python train.py --d_model=128 --d_mlp=320 --vocab_size=1024 --rope_base=10000.0 --init_std_down=0.0 --lr_mult_up=1.05 --batch_tokens=16384 --train_tokens=134000000
Each number is 128 + 24 x the weight over the matrix's rms, rounded and kept within 0 to 255. Layers, rows and columns count from 0. Numbers have three digits each.

# up: layer 5 MLP up, 320x128, rms 0.121, rows 40-106, columns 0-63
# down: layer 5 MLP down (transposed), 320x128, rms 0.0613, rows 40-106, columns 0-63
# gate: layer 5 MLP gate, 320x128, rms 0.121, rows 41-106, columns 0-63
up40:080079112171133153132101139154105095136119153129085129172097137167177112118131145140123121124146141114116109100114118140135150137126120120162139150101141142096143106097115138128128083126103133
down40:142128106128112212112120122161088117124142107149102088122150088130139108137110186103131109167123111141158123103139109125112121129124101159099137194122158143130095124151151143106112115136113092
gate41:130143091182149158171141096126120159136082143134121097123118122112146112121110109127160132122168153123160140161122114135120132120111177101152158136145129093183133139168145138089142132119082110
up41:132133138148086149095164111158149116114108150165162117117124102154118148141104115067116143136125130103117119129127122118152106126135076124109141118113125147107131157139188147194139117131135150
down41:139093155118160156142113104132150169184143132134128097177119139157146097141121107152145149112136144124081145167111105149124150099090142138142108168166150130171122112132154131074143095183125071
gate42:136142112140091122095163150151133113107108153134133118167150162168135130132147117119081121144093100123124147159118149152134111100098092166138161141132181144150143146119120097146116106135121174
up42:121127142094173105134109118159162087126108137131121169124142168112113139115149113145132133090108141160148110147135117130088105106119153119108125115093149144122119146075146084114097150105085126
down42:118108117160130157106150110099089116106126108094125123112131123110108131147128133152114150097154137096135139152118122102130087143113135133111163114175116161121132135139095131156144131065144102
gate43:188130101166099174169126125094119138098120156150047138132161164140114134152136119177134130128106091101124134118148125165083125139161133068099074097096145131131110125125107116133100141135151155
up43:094121100142133116127126121136092165166155143135144105126160140154134102091147127138172170183126164154098131112098154138126130182111120116150128069158085119104105123111117095119125162182157132
down43:089148110143144117124096153151106109105137097126117096086111109124168149124127119142143114146146113112148094085125088173141171100116123117118095117124117123108121153147102129127129143143136131
gate44:159091083172140117099122125082132103138145125106127131138083120125104143113191134112132116161144151108096121128153127149145113132132106145080059141135131188152115102163113106101161094150138179
up44:101089146147140123127175148078153099083179195107098116159148128125171106121119137091133151136110133153119091095115112153153118140125126129123134125106124083113088095141114125131137189127140144
down44:156149156140112110125190164126166122105138127110132140100094141150114096133133094133137138123181140103103135134104099138115135136167138066115147126158122143169151105164162140159137141139083116
gate45:150151201110115115136087118105134128104190132112151128154149115119139102130120131115146113088161103172165099171145118111134127114132154138171122096126136149142119133133145153114062145181149095
up45:151115160097137095117102102132105102150157143135133148152121121141148157104171135121102114108113141156108128124149106119158133119122110088162106098115115161155112097144105160138199092143127135
down45:136115124177146146090166094131125075126111169098138177136155084115136126130113120131112115143131131152146119160140093121151128125158133131104105140105116158124116148159126117122085091124101135
gate46:160133100082121125134184160126149147112166158164089139092143084125076154114132147111183116120128133104126150117103115116149148163187112129104155102149098152120097110173145155125124117128127156
up46:133124100110123158154175150122188113115172147102117168106114080120120153109101088113160123141124135132100166114111139139124150176183122149094141158104163138098139129136087125138145105129132122
down46:118146138129126140143092095145084125089117140109131150171116125091172109140145092144100103136066133135114152108076092118114116118123121159132142113100158156130139153143125144133125117162136116
gate47:093160145156096113128141145113133105074134098109130074111165115128134084141136169144121125150109129149150099120119127154119124115157138113149110109054171155121080075159131190142112101108130165
up47:154120160117134199125139118147139126117162144162154152070140083127072102136168098095139126116089073180149116106140144135139100176116131134118129121159153115158088126125159132106106085146168162
down47:149114122132153163132131156155157128095102150144128124115143109126111122135117138094129113084079106162134098128113115132114108168113113113131132111132168169172151135133117090093145114162164152
gate48:118125110127118163095120112179129140157103110159120147127139133090148121182132141151107132143117144121118092152158120131101063161154153129144108134117108108114137103169087114163178148094108105
up48:100135151129135164131075080097158080180092173135146109162159138120167107127127133145116162112100148104136135126187138127155159129141105145116150120134111142139092113105124157126098084130107103
down48:112131117064083090108084099105124158059138107090101118126111116113110121095129100124171116112086104143143120132099169089097137127151169157091113111128136113140153122110119155110169128127171152
gate49:106163109140106123139150111113146077139103127133105164155075111151151145177096090107073106130126138172129169102112149123180098154121163120108151101109117148081123156121116099150103134090112111
up49:140116141107135059114109099121151141138119149143172179100134145118144160179111108091130131154149174159121163116166125105153107131120114137099118104102127123160153115132150137146137117092159146
down49:126148136134135166144118128137110156095134091087128117082129121142127116105146155134162143040146135106134105117085086164138151112082094111155149152155148156117111102157083145094156171095147109
gate50:098089129156127134151178146169104182140084099121165132162126163143119166125140150120112126144096160111116121112113077138176156093179107114110151155138139125140129109131161106092114116101098117
up50:122145147161160132148078169120143101111135112097113104129094170095148151140133084114104151123176137119121093124120150140105146135091076111116105093140160154100187134151119132100075135134130130
down50:103161117106115120125078069093136151119117142103155146136151121140127115099157131110121124162147133094181131103105115174140125115139117126127151141122098145157074076133150115087153145094163118
gate51:133148152151162119131111122153143147138128133153094143121123099139141075104174133140149128135127111099124125124139071155151156121146136128095124156167145129190158103190104106158091139143109120
up51:043109187094120116106101126104181090187109125120138143136163112112126136138100129135148128134164106119123107092109143112133171130130136139149130081072150164079104094109142135090119136123133154
down51:163125108178116110156165123155105142134104131101069106144111125132113144170157122105095106125076143077134152176110109095129119121120115143146101166155090128134154086128139126142156150140114141
gate52:134119122125144126159110127156150116129130113128173143101137161139127168130138144066104102101165151122139146115127111112131119093123118183107120078083151164126149134104155118128141085145123085
up52:145142120116131171111177099150091102132159082139159129106094106099119098094117083119124138098118148133160084171125136143135143086088159143110146112135141155100177171126128127116116147132132141
down52:108137157112114156126089155112149098117122136118137105149159134137125153134161125152105132107131120105081107103138080131127096131128162088119125206143118118199110093133151107084093121099096180
gate53:098103134098084103132106122104134125161090145157164146123196119093119115155153165158131150164090093117092116125094151146164135107121140138121128117123140091140159136090163104134115137104126178
up53:175130101175155164139127148140108128132108164117105135143071090110147151149116146152167113114134145116131112111150134136132156110124161126146087131138117113141123098156150109140123174075088113
down53:139138141121148097107114131138130152113067114144169116103157176111146141139103175137139143143102100101130115164117115148120185139148112145178149159132134077126192104094093123130108161149133123
gate54:168137143154167104102113104116146131134146099072136105118140112110115144169120157100094105131136141162159125111145105150131112091106114151096131152126134120118089133124156105169121120078138146
up54:116163095110157134140116119121097142163094140129125151076108130122112151169112125149146136135148104150117160151160139088136154123122129107149158117131140114131121166072098122111142168144159110
down54:164083176135092124114146126120147111116122141123102162139070158108153114143149139130092100112107157137125117161105131148153134155155125135115138112164082106134167145098092123162138119117144127
gate55:160136169148119101148109101104142119145130125147141188129146107102130089112144134161116148160120165168143131144107112137127169105101163156121137136140131082122126119149131165108131116099133169
up55:110127097112089154140112091130079101127121119164133125109125169125150161163078109144135108134152139196174147148162134096136104143088115155116135127154146147143134113170129127072103102147150127
down55:168141190156120118116122162095152125093143135104128104150113114094134113108152146115116137122116131115117117096098127135122132118149142112128149081138084135108096162104160150125141134113112132
gate56:141162138115095109119116110125115152144133159123104087116083085148112089128114106101127169125156124112156126113113142142117092130168101132078111132137152097162136114148164155108117151091140143
up56:149122123169119148142123134127121150151110136135115125156154131120133086085132110119064084142175144093168121135135162126132135133178084149122131148138099094124112109136134142117177145115169174
down56:124105135138152135154159114189152121096121135148162133147078133128154139136099152166103094131139109162149120134106116143163140127064139134102148126095121139121141138106123139190101136165159126
gate57:088137119104123113139128119158099107112117110102103080141114140136165103126152114071107160141155100106157118150139163106157193098146092127096162144141141105111135082157152098157117118115095117
up57:175149105144154141089088104131134132115110107095153156137117113106164133150126108110114169178115135147128135134131110124118107110153144161129108137129090080146155103122142124131094167140117124
down57:109139123124145124124166135154187134093132114169112126126139149132141115096090139125111072127181105165140131116161169119124124156136160143131151136154111152100141143164158187152155122128142112
gate58:089106132140155188142133119162118150132118128152142129082125135117120146149128150135132141087136169114170111089099113137088127147115143139088113139157152147129145102147142158128093147138131109
up58:118180116136161180136096069135133120138106126119166136123115169123130124136134124119102099135138147124127126116099185121165098188118125137153136130143119142135143130117117113177104147138145142
down58:127098115137152146150135119168148154140142116181130122139151117120115132117152114112150104164123126144182128097123188096172090147129157129135121138159157167123108112132125100176083169121129134
gate59:140173047151136141090132177146110148088121106163132135136135137115141148072095141123142106109121110158143118155114149115143108137134139125150129124095140157098070130115103127118116160100124151
up59:080102171097151117121143153113116169134149154109118110144126191119126136127153107136167127163169158109085121110137142161161139115120089117108137112116158126136220123114153142101132103117106170
down59:162136141143080111110120129111171105117158068141151160123122095111139112137117134144138102095101115130174117142114117142152139163127106119150143149145135137169070155098138138091141122133080120
gate60:118130114165120102074171134157164124124152088136119092120184131143119072154153138115152160080131130129138123128123105127115089150144156165143123128145124136130097111112113126143150112186129134
up60:132131150132102102133121118156122144128122124123127137151090175157099095131096141122143118130128084117137117096089165112096116093129079157140172158138115116076087092170105130125153098153115144
down60:170106127147149137146084089154128150183114121104083126119130170089140122088118120077127141136107123155147122117147152142102160129138137136073107127139098099101120142134102097148161141130113176
gate61:178154142153141128100126128147136097084121128100133116151148167182103103116088087118124116120109115119147141125154144138109142129090170148151146149112137140121080119142131132089128120135124136
up61:145171172134135103155103146132116122133129113096097115133140107102130118154091104147140165115118146151119146135115161119112137081122157164178081135151079185100111116142113161132124167134196118
down61:118098116182098083142104152104130108144136096150118102102136120118131138132170074143172110109157101137149125071127137124098125156128152109074112137142139138110142140097113088102147071106163122
gate62:094119140126196118076102104103058153153145159103148133184125087119142137148113126092120130111113115154154101140116125140131153161140126109125124091128121100126119151115081140121142165109143137
up62:135156096108132123145105111075151125125142134151139112094151096105129124124144086136154131101169138092126107129117172106156150128132149106190109101154144108119099153099132177150100107124127136
down62:146133113134096134144155097160163137123122133113126127101142079145074140133123092102148144146122157136079164123136107144135163125113129131123112182130160148145141113140076191093149148124163123
gate63:144120119139138085141152151161129122093099113137153114137115115149112169154085133133125187128175141141122101113135125102124114118146164121120080099135152132137112156129152135080164097121104106
up63:137150125115114134133129137121124172176080079096179136135100171107158093116138128119089133156137147156103139136106143114081115103172123085140133103132130111119172139122108139122153151099159130
down63:137115157098140147174159063096144122116105090109151114150098185115139141142156125158127131134085119114121128166136132131130163126185120106155161098122086138138108147134061125122129138151146095
gate64:114132102154148116108103110091089169148125153149137085134154119173132149140120115148141121124110116165132124207130149094139156139117125113142094131095088136146155143148178140157160139127111089
up64:154147128105175085092120118136122173155109137096136106154127128102093191138129138114142170089142110156186131126145156127115133108112160110137113088143104132152111149107157139148145155089125136
down64:136149132117114165111144086112124105143143131137096135157131168126138101109138095127102168096122154127092114086153125168121160177170152118134125165111144139113137123110139161081138093166168148
gate65:107146093144121162150146140154115153168158098160096127127149145139179114120101124180116132084159130145082166157118118109083145141152130172113114111146121126079153103136098136146109121163096128
up65:134131126086137117117125173130114135218100167085135149131145113140108138182127133142089123105125110133089083101142108112126106154129117112132102119114125107142166145102121151119106158116122149
down65:149106100110085155103116108113107080122116138144121126143117192121152108087118069104105132119156117104140129118143098180091079081133129132148155084149130117174110123174153151105130118162117119
gate66:125124103145106137116163110132150118159110095110116126145117144168173123136105139137086097136137147165137147139123126163095102132138145124123102123087126101141132159135082089071167123147098103
up66:132115126131130160101099099147142156101085130152134092167088134135112111157107119160157125138120138148141170128131129136148154112112109144145144123128140119110119109102106110141104138149099148
down66:112120116121120134167132131144103104116166179180135160143141063117096135124115100115180108155101123084091122177136106127104135124132082137128155126138171115130137118158077122188143110102109135
gate67:128147162114142112160152135164100097096128090078069099130097119122140126133141146122103094131198110141086124097104135152161126100142132120110147138118163138122156148107133156159120096153145130
up67:083070120129134125129101116165113120171126087114121132154139115167150126113129125074142150144106117122125069127089133101114115094156114143122102088141139127131123104126082094097151157142132071
down67:078123125132147129114135099119129117131159112131090095098106143140164137160092098141141097148191140130099104148118139100152108127132107133134100155136099115137159169116099110140097132150141105
gate68:184116136118162118148148112080111110133117127109139108146134149097130173103139127157157131093128132195118151141088107160142139132105142102127102111185145158097071158101158119138152091107110169
up68:159164110162155129121110159142131129122082150089109156134147173134139140107114166122093112111127111151126154113167099137141132116091129117143143107097181129120146141098133139103134113117106116
down68:168095144133180115141111116126121145104145157106117110103106134096161134170112118121182168151100131124119137103068113128122166146129089106114136143142143118140145139138145138176133113127129142
gate69:135101118130118126127090134126129101126140109101114133123107145179150141107135151110131106142127115109132109138103105114105114174125125172133118145091133109088074085133119146141135141086094136
up69:123137142133143148174096145111095143087113101138130106143147123133112099165154109164131101124165150128121126129115158138082096111119104149107135110111115110157138134098146130147095112155114138
down69:142165128129132147088152095159149130165150148114135132072118132123118151116078147166125124139131125136149159111152117131182167130134127140099133124167130154159159158143130119117114148150180135
gate70:129116152108108073084128122094122097132128153130134138123150114119144153122100116125127094086128137174114099156144146100179159156119141080144148164132126136128159115157137125140146167160153101
up70:147119124092085129131121167136094111133089080115142147171101175149109118156109109102115109171126147115082129135036102132115124111133139112145127135155130123170090156138154160131157160180135135
down70:083141156140126127118151164192134128095150148109090138106126159138137155102130109117129078114117136150135120112098149111115092133132166130140119117142128101139120087156150112116125158103096115
gate71:140121137083120087118146111133132139085096101163168109123169110143125138126192107117102149131159149114098131087124110133169106130105127160150136113129104192139156098159131125102150110151148116
up71:125137131153120153195124168101139133135112145138139090133158135133120118126159117110076142104168120132152140118112122118074162125118115092129147087108137126138068068129156096118155129105131126
down71:146112136104092119129145103115117105100141111120114090112117148095124101156182117126152151122116078162135166152096128124120144107154120164160117148149130100138110129109153124145108166105164127
gate72:078138078100151101117152126151116126102165126099080100116149141096114119168136127139117134095155093105123158162127116142111152106129105105151137088146127190081152138115098104164114156129105127
up72:132088123144108126130111163097145140131138138096108165130129153158152127100150162110174126117144095138108131115106123114094106146131144158121101167160153130128117123152158126103170141136094106
down72:122151146147141114170147108158154135139132128129125127144103111110097125122136123135170165131125119113118186086121104157144104113124120099096159133116099145074131116088091117133125117174161100
gate73:125119110159121117094135164172134098159156141095121141136103144112106159136138105099167127144095122135160114079115193125114125095056129073133165121124139143103107094176137124141115124108094119
up73:152121122111116120167119133125119143137111106165114153118127150176133137107129132115082151122090122160116105136106116176143112128103103159126130140109109120129127126150151088115185121138157098
down73:135092108119115143129091120084115134068177130112112154142134082145129098113096161138111192147149117093130124116118095086133117147126167149144104141120151133120120144090108160127181143128150125
gate74:181139105134115115119106114151154130195122094190131072106153142140112098112122178164145137152118139150114092122135084131100089113133133121108145168125126088141131124179159140106121134135169163
up74:152153099105116097192147139150168107074191146126128152121132136140150110158144124101115143147138147127110079155115115138124151110129170159136124123151156097132085122102113102112157112140111121
down74:164125083116099115104108118135146145072135132152093122128130132147142159104110131136141111107101114130105138134118090155138085114114105104165164144103156152122141106098151161111114179115131139
gate75:119049172138110136121115126126137130131146117151161145121114110103170133110102172121159103129137126126135126103148131094137129156131145148105140130128149134094137159136107178167088101105112135
up75:081161100125111120085158143118150162116094105140125114162099098091107120160115080085119166132156120082139148115140105123149099128141112142164157100138156158131126192093117132094128133140111067
down75:106125121149140100144133151116127133100127115134155162113126129119107106164070132131203091140095141125127103144128122118123152081155131122101137178154148102145160107097112126175112164107115115
gate76:146071137152092144122150116165104123146128172142140091154142172120118090152125129143152136117139105118156173115122155150106119150095127097148077145120138145110131095131133110091089130121098127
up76:119130115124156160092133176124094122131135140130113061138112132128145132124104103117129115161118099130158154126161152133124138145108164131112110119090081127159149116137132144159102154168157164
down76:090107091099103128122135133148123122124136123158102134178145104148110178140115134112134120118099116187145172119112120133163136128128104110146170114096129128136143151093104116140127132168131104
gate77:113149085133111155120099107112138100143141126128167133126111158136122178072110127103102133146137085136132147130084107183159112168135125111064135152152121164110148157134148112132114148157080183
up77:149103142119129128156107087092110149129063137111123118111149146130167142060092115138076126123155142155093124133116144147134111161151143166114147104075157118083177077139154108128154145117127149
down77:142122139120142066129107130146128144105120112132093135154131111130154126142146157147135146159116134164117097125112151121116123138136137125129114121131096191140115147090156103135155152106109170
gate78:124128139131143103116116099127136152154138125105139159130136100119125146102114139150108152105163113099143092122134161139132136105117154131134100099114127173133138101160092153136160126137119128
up78:156132107092115127076158122113136184118145142143084125165153107143118131138151111152138110125127099129123182127099140170126145115109138107076155145077131122123092133144129154087122145135087133
down78:148149145104132114129129156116158111116154089115149131112156147152143146147163135107150105150195131091156135098099118135139096116094106127086109113140128180105117142111132103075088120101123097
gate79:149106101131100132131156109102139149120110089100152161140095076104111150107154142132128125166166168157097153160114130142145122149139140113136102164138123130131190147147097140150106118102117117
up79:120082129116124116124096154162144114123133090110150152127117136093144114139167112147118135100127127160117136119118152117103150127130154108157106116154131101160130065120084114146127121105144149
down79:113147151114058110120092144080099138119132123125134146116137079171112152098124170170179144123160111119162116111140092142162112133125129123094140152131141146133159132129141144154185163133116082
gate80:143155128119082116133046073120187090119157152154121149128164116135199125120126091110127149119146147118116124116130127162169140154103143158129129103139085127126130141115117116123135152138169132
up80:157129072120151141116128110116130089140168163146159162161115143101127141118107086148119116130091102137118145180140158119147142154113093125125110140103098123105111105126135136142158141127181127
down80:129177076146175095139114106134092115126116159136110099119100134090163050105153106104110100123165128100117126154117116131132150088123128154121099178142155155112141110130089103133112109169107110
gate81:115121114167105070070092107123127134141112161126153141156195113142149125143124128084126105137086128117128151116093128156103096144157112155117138116115171149162171117151106113132139105101153132
up81:113131072134138110072096138109134110140119138140148166110113091138148103122146116103129133116118123124133147115114139134094106121171170146162091137106165130098134129142101111124137123109103146
down81:135138187103105129109125115111162126143149102103088093143137140107130115103124115095144151140149123139132150099104116146086098160080124131144114097145134107088119152122120147119175126129114066
gate82:146172153133122175142135102117122138176103130085155168133136126104148152141132137159137110144116137141153076074167156130168121150181159160184123150148115131125147121096145119139134162129156128
up82:128108191111138119092127108123088136117093088110141078154132139146122112139126102184085145084129143096160104099127125184117160121182135114169126133150141115099133151074156088103131127142115145
down82:165141135131157138119110106129157130114153126130096107132142117155140102140122140140100160110097129139165125106111081099134151181119137129086108112138128155112095134167148164087161154141138130
gate83:121133106156105118105087071132140137097162133135118144138134126133157118129108120096119095158122133088155093125130098104156136156119134141117123141158178127097085185168150148137113091108143133
up83:120173165105117109150142167103095121120129161114133104112148125154146088145127158132154126133141090170106118089143140126171120121125089137137160101105078119151144125124129195116128114082148113
down83:152121125117124115144117123176113143118132094118125125140132143115124099120139107161108102130076151132144154138105121119131132115137147169156092120147131110159132159142160090167154142085133127
gate84:101127090133127107097107103153164130124142116098131097142106136126111095116104101162145175162124135138123105141112152154182113141139151115134142107097142150108127133125146121103087144151105106
up84:134122131123129132146126141143107084115165135130130126121139161157156159134139124176161156096122123153122102082154106092096125121159133092099122113167150117120103097105128125184197137125119109
down84:091095099131121110133116122100175134130149175123125086079113148103127073126095098160125127141104152163148170134116137111182126108124142132088135125134154121117122138112161166122113114083141140
gate85:124105116123140070116135154142118073133132127128124109140125135179127066098174119126110149150125093151130107110169121154128149086137101149127123086137157115123127091147133099136146091148158105
up85:079108110134150076128114163091128122166114116149111106109118157184121095138112113088140110124139135154129103143172144159076183143097134147159085156137125135140181136121126161133131119104137105
down85:135140128129097173155132106103141146121131093163156124160120136135161122147171145101124083151176142143140126082077114156144163120067126131131122128138131077091122144094119163140117127139075143
gate86:151145101101133148132127156147144128126108082095128119090148120125143143102124132153165159129130160138079120133135117128135132155162137133136154135105098206135170101136110122120106135144136114
up86:175122120109129098143126136119131058149114087120120129119138143094109154129112119134121126077084196138134111192126078111124130129124121119075165148147120149126091091142145100118169110140139124
down86:124136137144163168125129147131154099086109125121146148118106150122119124182127116101153136111158116119089148103107127160109135161177160136140171127108151138112139153148126142100097117106130118
gate87:138124121134151076134131102125141150141118145148134130134147102154110155119130159094154138128115084101132126128113061077144164152154129171139109123108101146123138143168102113121134127082143131
up87:121106143113105104152113116134129123103150086139134123143162134163123137112128119099137169144123129147135130143143077137117093117113081171122129107135140131139150149125124084155115137137090094
down87:123148117125096114109086121154102121151078143134167122136116154110141119130150091152133146112116110090114108088129139140115134164166160119113157116109096136140117148087141138133091151142122148
gate88:132120086135127126109088132090160145159139126134171121133113085138110089147131081095134194127099132121117098105124097119114164122128121123103135102104088112077147139154104123170091116173137115
up88:123132091129137130160117132128093170130153137133113119121126125152089176126153103102168154111100105142143147110140167133111117167138154149095109158123119114140118128180125117074099131167116127
down88:146135196113122108121088064186116102112101116129129140140134134114124159117160127126127124130100147132146127170118125164141100142112113097068118102102146095122132152093144190123115102179153153
gate89:155152066153123138137110113110132125119162107148147145160130146139152130099117089140141128100101116120143127129105136167146157162141136093116099142123158124165128170113155088131107178096116162
up89:155122116092117133130082110141092116135118134123111168114102101117169144149143118127086162173128119103107124131122100098115119129131090167137122144127161152124160135118167117097074124132098100
down89:155116149169117109133172144121138139132132142068143151116121114107091138115139134122120152118096150109114118193139097111112118109124137146156122126111177160092136134146146116140121134158128101
gate90:099142130096104123154151082161141144168110129144155143152159139143133128134097135132141119128068139141146121137128133106139093138118109172119141136102123112119123169110109098110142083132134089
up90:134108115121110139110108137113122111130167146102112128110116128163172146126123105067125169107123083125163150124140172154104148105132126104102142133089130114111158128181129130108113090103110106
down90:148150129138087078140133135116137130120141143144135124121144132101096170160133131112140108147110157156099106154105118138113143167098117138118130167114095143115173164129117136106127098136140203
gate91:120149145152144157110109137121099119109102091113132125137118126153151118127110146121131167172145114131142127120059105138104097125121137133129108134159124151103132148118069123150167120123139126
up91:117129124105085139124129111124160090137113124137098170120109116164151128098119111091115142101128152116119121157103130117123204144111154133108101142087135119125124137108181151199137089141102092
down91:144140100144133135119144094169082154142119132150164126097115087079141110107097098132143118158138116136160122169122118133136137130121120134119165099144157106157113151143140143146107148135122162
gate92:106093129131108169167111159091141120149121117147117081153110087112116112123085126113109145130160169159124187129132120103160097105157074132122166128123151176132141134130102156164159116105146097
up92:140141112166090110104115100151112156132150123118107136105135137153143141137132131164166120110116114119118133140150129101137117109131143102099137100142110165123146113115110089117113097116092170
down92:184152137125142139080129123121097087144116135139127086117104104138155128134136108121146100105135145124066118133092159130121137139079102137175103121094109139126124151117118123081140150040106145
gate93:127168148145140156120136120155146106116093136107157143089128143100096154100131156160116141090167114141147114120118154132118124142115171102083084099106117122119135132119125132167154115102109099
up93:142135139097136105123130140091114145158099148154090096162178122154117147167118125143124128148125161131175122149156117122104116137106110120138106120147146111146100139150102141134122140089132129
down93:148128110131127153112083122119097104135116161082180137112105105093138127134120127098126094103124183128137125155146142102075132123144167099109076127121157104121118120119120106140142119088108104
gate94:142131158157124122141148166147115124154125161120107087148121099159113117128157108126151150128113094106115141149142141197151073113155110113121128110124163153150108169139099143140129121124128147
up94:151103145120109114108148098122095132101145155101099149126109158138136120105099154131146153135117062143124142134121092114103125113141126123137112132103134162130087113162124132141144149124127122
down94:128124132101092106106158150171149128163110146111112141138105159152109111154140104091115150110111115122109140153155164102122085145151115136185097147101140138168122133121129136083093141122159116
gate95:135144106138109095117127115093140167130136151124138098095155136178095117103144165130143194133151129111107120133073148152135157141143121083136170112127133152116115141120162116127136068087133173
up95:155142097143108135176159102120096139162153192138125096143136150142137128083115156106095176150156146081116130161120090167147122133150110150127107143127079113108098116133102104171152144101107126
down95:115071155131134101118104118194148109108144126111128118155150107125091140119101154099136112101121166139135112131109094087108125126154141133170132116132113135157151141156101150131120109162129142
gate96:151127109085095107148110102159105084142124130096132134083165160118147158110082094109085112172129118128113141129141124150114093148125151098129113102143154154108125086180190110095150128140111081
up96:145138100130126134131134099157129112107119123111130111123110172137131154129158133151125132163136113126190108143146107130090131164151125107172116112156147154166127090104116108089123160167133101
down96:107095102100137115135146147104137123162102093159139140110124142100109128114134131118135097161095105159101110112125101134125133126160090113148140149146124165139156153145108158121196100143111142
gate97:159148156105135117132122116114113100121130152110125157122160107141115139146147151101139131144112125122151105140122123090109150170111119141140156117133089138157147120104122164167134134121154109
up97:137122136123111137140125117128116123144126161124150121165138136137140113107143142159157136107157129142125147120123127110148109117126142098171108127146144118174129159170123122142142185139144131
down97:122130135125134144118135106146109124102142112129150142111165103151122142113144124116175099153129143116129121156129128100119117143113143139109143128109116134141134074096106143141164099132134104
gate98:121082115152110101121139164148106082159125144132130108140147193149199096113136146119111143138126181083128134102124148145124126146086141095130141148136142115101106100146118110120166083126128116
up98:127176131101132112135104155166126095142147112087203126123114169107125129163115079141103083129102127132124101135145134148141112113131140090115146128130108143141122111124125150136149109124142113
down98:088128149156115104094090115105109157131150154109120098129081147144190117117112111114125148081144126146126130115102144146118173114125067138151149127099149086108152116110175139134103115109147103
gate99:158124146139135134116123137106126131118155139120149102096110132122109104112129139113133102131116093135123132172113146067119131075097150140167140129139106145158107159101182090140099102127153113
up99:155146160102166107090127116150133132143119089118139119136130114129153113182171130127113153110128151118092135072086146156121138095156154170060088132103123148114133119088153144111093134133155134
down99:118105152125158143149113167096136164128108126110150114123128130118143098078115174138126144123103136135143164129172113073158133091084137130171130131080168139117100132158111133151111135195133109
gate100:155124162076119123141150113170140106122136100133134165134126123098162129122098141093112146138076138115162124098145138148106134126159110133107136092128175171126112110124109092125153109095136150
up100:128177147136138107146141088156116091096138151077155114112135161132089104099143126132137137135145109131101115144140138116136127127108175140102136137085172150145140078114116157152154125133112136
down100:127158118115140142119122138094109158137140106155160128120113097146109123101122118098178140125146142077102137141184143129138130138141089106149113095147089166081139136115126119112154107147127129
gate101:141117067121086177156096141127077129140119117139113158139115152123103158140160092159094103103131104110165175148103124097094134129196157172113111149137145137113148169151117120124113148148106150
up101:102168106160115123101147122118126146164151110154110128144135116156140137143104146138146095115141159128138138123086121115137094144111108142125113116146163113098113139134094134139141152185162180
down101:126101124157125168127118123142126121127148159114135086128139109140135150097131126088125193120137141165131103091150133117145147109108143133128119131117124137121178150111155109114146065130086160
gate102:134132141113146179166127147108098150126100152136120148098127083137121147094086104136105080113114119139159116159115120131128178122140101134194109212147097104131133132147114121157110191102127105
up102:137113099121109120134116135148076084153145113147109125114094138171182135102130124113157115132170149098141082099138123112146157117167134150141156102112132108094120114123132135116122098118092124
down102:108156135131144099134103118142117140099170174113128179140140155140132182124118095167115132152129137148085125116151124097133144119121091190128100121137154205120133149143130128116120136156134182
gate103:147111104089150134120143105172149128155100107107157128137147114111162139152124125130134181150101094109095099109103134130095119106140140136088176090142114117074091125098154152134148142099143101
up103:139098125132112154093164137146129145107092126140127102140094114121184121127087156144181098127139120138105135146120146159107131135126179119130140086151114164109096143136132147139143139096137125
down103:099115127114092122145104153131130147098138143122106145101093130142112138103119164138134104144137126144144154154127061142129138144135122105115135148108122174123150103106127138113135157126089168
gate104:126102119147092152152143144099146128208060180146143102151148179132132108121127088121133107132130198114176144127079152119122126113138091151126126173102109154144137100139153115165094095131128148
up104:115136157143129089150176144097143095149116143164130146091139091110141137152125076099153113086165131099124121169126134115144130112090106136127145098154150106157076131103137125135128114115083131
down104:101142128151135092139146167123150118121114106145134105112148115109166114171162126126117126187135151127123116122145131113109131107119139162101147084130138141107133123136114124179070134105152152
gate105:124124136129137160121113152150119104161107116156123131176115123122094108122148126148172135155117149153146142086133086065118142088130118114139163108158129168131119142142099129076124122142089140
up105:120162098163143137121101139128160100137131150162107149163086156153100120193165155104118159103092126132141092154112108158153141150154124119148126184151147132103121082127099152076133140099125141
down105:130147144156110149139105130147136094156167106130143121135128121119173123155123129141168152122109155149110161132150114155125132124175142129161128154143126138141090119097135111131146155130174150
gate106:129136122118163138155141118145122136133139103172142096160113165106092105076119144101142121142142154130159131119082100115122117100181116103148159128140167133150137124114112145155122136138131150
up106:130150113153142147121138093155099126103119113158123138169099152127131168107122126096134098139127130142078130127110126141148119148120151130170117166143147115110141133095137148115170112118143126
down106:127075142147147116133124088143165149119131127103132108150092132122065122176165111116131146096119120100154113137114083154135133136115096098096124136117125128105179141135081145129117161108138156